Part of a small language model's weights.
Architecture: LayerNorm after each residual sum, learned positions, biases, tied embeddings.
Each number is 200 + 20 x the weight over its row's rms, rounded and kept within 0 to 999. Layers, rows and columns count from 0. The size before them is the row's rms in percent of the matrix's.

# layer 3 MLP up, 3584x448, rms 0.041, rows 634-644, columns 128-191
089,227,236,213,188,180,215,188,219,219,202,189,214,163,201,202,206,196,166,201,183,211,177,173,201,200,201,217,190,222,224,182,171,214,220,188,196,198,225,221,220,211,220,185,228,179,233,212,199,212,210,205,194,248,187,199,210,199,223,197,197,221,178,192,220
100,164,215,188,201,196,235,222,179,184,209,215,174,219,205,170,194,204,203,207,180,169,168,193,167,228,217,200,186,226,182,207,225,173,229,181,182,166,199,203,151,220,170,220,207,176,201,214,236,203,238,223,202,207,198,210,186,226,209,168,204,189,198,208,175
098,183,171,206,178,180,195,185,190,194,211,177,219,183,197,191,190,245,180,218,193,240,203,182,193,213,171,188,220,178,217,188,201,249,219,209,211,194,212,219,153,213,231,215,212,229,243,179,186,199,219,198,224,197,161,183,185,164,201,215,196,233,195,218,180
097,197,189,176,218,182,230,211,209,181,179,181,157,192,147,216,217,206,215,174,210,209,178,195,179,212,163,179,229,204,194,185,170,201,215,207,175,164,229,179,210,228,235,185,181,176,201,203,209,183,188,218,211,202,184,200,220,227,170,208,183,181,192,178,228
115,214,211,235,218,169,177,210,214,211,153,194,206,207,179,191,209,193,194,201,158,185,225,189,205,187,210,186,179,185,223,234,167,221,187,226,211,227,189,202,202,244,204,177,202,191,186,230,205,211,202,177,234,221,204,194,190,206,172,160,189,232,187,189,232
102,201,212,189,190,158,213,225,218,188,165,211,219,192,183,155,170,221,229,162,178,209,212,221,197,175,198,208,205,200,191,198,203,162,201,191,209,217,190,171,228,193,223,171,209,182,176,241,182,202,185,168,208,163,232,192,166,219,213,196,196,180,186,166,154
085,201,226,223,176,195,176,223,178,213,178,195,214,157,210,224,202,236,165,217,233,179,181,193,228,177,230,217,188,155,213,177,226,175,191,179,209,207,214,210,219,185,215,210,229,247,239,208,197,208,184,206,236,195,197,198,197,192,236,160,201,205,186,223,171
111,188,181,213,213,209,203,202,162,210,197,175,206,213,166,187,212,215,179,183,192,201,203,203,176,222,195,173,200,174,227,191,228,171,241,228,169,196,180,195,236,206,222,199,198,189,230,189,234,215,209,224,234,203,213,174,206,219,177,186,211,201,181,192,224
103,158,183,196,235,222,167,193,182,195,192,192,204,200,213,226,221,203,197,196,176,195,210,225,208,176,207,228,187,218,160,192,240,217,205,208,215,207,203,183,183,208,219,196,213,200,217,195,208,225,190,187,212,212,211,192,197,181,188,209,192,182,194,158,223
085,197,217,220,243,175,201,206,156,198,220,176,167,173,227,236,180,201,199,239,187,209,194,163,174,185,214,231,212,228,241,222,208,189,174,214,199,227,199,226,203,186,186,193,196,162,179,225,254,182,169,199,188,191,174,216,208,181,196,203,189,188,181,218,199
094,198,173,234,234,171,221,190,219,244,238,183,194,208,190,182,208,229,193,167,213,161,193,238,183,209,215,196,229,194,181,191,208,184,211,251,198,189,188,223,226,196,197,196,187,208,188,178,192,174,213,190,214,185,242,200,217,168,196,206,197,169,181,196,216
# layer 3 MLP down (transposed), 3584x448, rms 0.041, rows 634-644, columns 128-191
084,182,222,215,217,205,207,209,184,175,190,199,198,206,188,192,196,207,224,195,230,189,176,220,195,156,196,191,196,195,198,187,211,227,173,175,221,165,188,202,159,215,224,184,194,172,212,199,180,198,218,177,229,206,232,196,174,158,209,209,226,208,231,218,207
100,217,186,175,217,209,162,213,214,192,212,185,218,167,204,189,189,227,156,201,215,220,184,217,218,168,181,202,168,222,243,187,185,172,203,234,202,198,197,183,198,233,182,183,200,189,224,175,210,193,212,217,213,229,158,198,186,199,216,200,224,168,221,204,189
102,185,196,200,203,214,206,211,200,194,189,205,186,190,218,236,171,228,190,207,231,206,229,218,234,234,244,181,208,163,170,184,230,238,198,181,235,192,199,187,171,195,217,179,236,207,169,159,198,216,208,218,162,176,229,196,176,175,210,173,206,187,220,215,199
101,229,211,238,170,189,212,151,189,227,187,218,186,184,217,197,216,201,181,197,183,222,221,219,185,196,235,197,172,189,196,214,187,176,189,190,200,195,205,202,185,193,169,218,210,181,210,186,221,216,199,193,212,195,231,199,203,206,219,219,218,210,228,209,186
113,225,162,195,232,198,205,230,216,203,211,213,210,219,217,213,176,247,170,222,213,251,178,222,197,193,224,193,213,200,211,195,211,188,229,170,231,205,199,243,189,204,197,208,213,225,225,200,239,188,211,193,186,201,211,211,174,206,230,217,198,171,176,185,180
099,224,166,213,199,190,195,192,177,203,200,242,181,186,195,207,235,232,178,173,220,187,225,186,219,219,173,198,204,186,182,143,191,188,178,216,193,203,182,226,220,186,189,208,218,180,207,181,176,187,182,220,199,211,177,226,183,182,229,179,201,217,185,199,192
084,209,197,201,187,236,241,195,203,228,232,219,218,200,199,188,215,199,189,227,192,151,181,178,197,214,193,176,198,198,193,181,170,188,207,204,189,187,217,199,166,217,221,239,214,183,222,236,183,180,192,185,191,224,178,222,242,211,202,216,172,207,176,211,202
109,211,181,180,230,226,200,171,202,230,228,209,207,203,185,200,161,229,177,216,215,212,166,231,182,227,182,157,208,225,232,183,195,182,199,198,209,211,175,197,198,192,182,203,190,184,220,243,192,221,201,202,207,218,162,218,196,181,197,224,202,221,208,226,185
105,173,194,200,172,195,184,198,195,227,240,212,213,197,171,192,194,182,216,217,187,197,172,199,165,203,175,204,211,222,183,193,208,173,216,201,214,222,182,212,236,209,198,181,191,167,176,196,212,208,202,221,217,174,200,171,198,182,176,185,205,206,198,216,183
079,204,196,202,203,173,223,224,215,200,177,185,183,174,180,202,224,175,173,191,215,161,178,185,173,212,196,229,179,233,196,214,206,200,208,234,195,219,171,197,190,181,184,183,201,220,181,190,197,180,220,200,210,190,205,200,202,196,185,183,175,165,184,195,223
102,173,208,219,167,230,230,223,199,203,189,208,170,187,194,206,192,227,214,192,218,214,164,168,181,173,210,221,216,183,212,214,184,214,223,227,226,228,205,212,226,217,208,194,182,226,207,201,206,197,216,237,231,200,158,215,173,166,228,194,210,197,186,193,227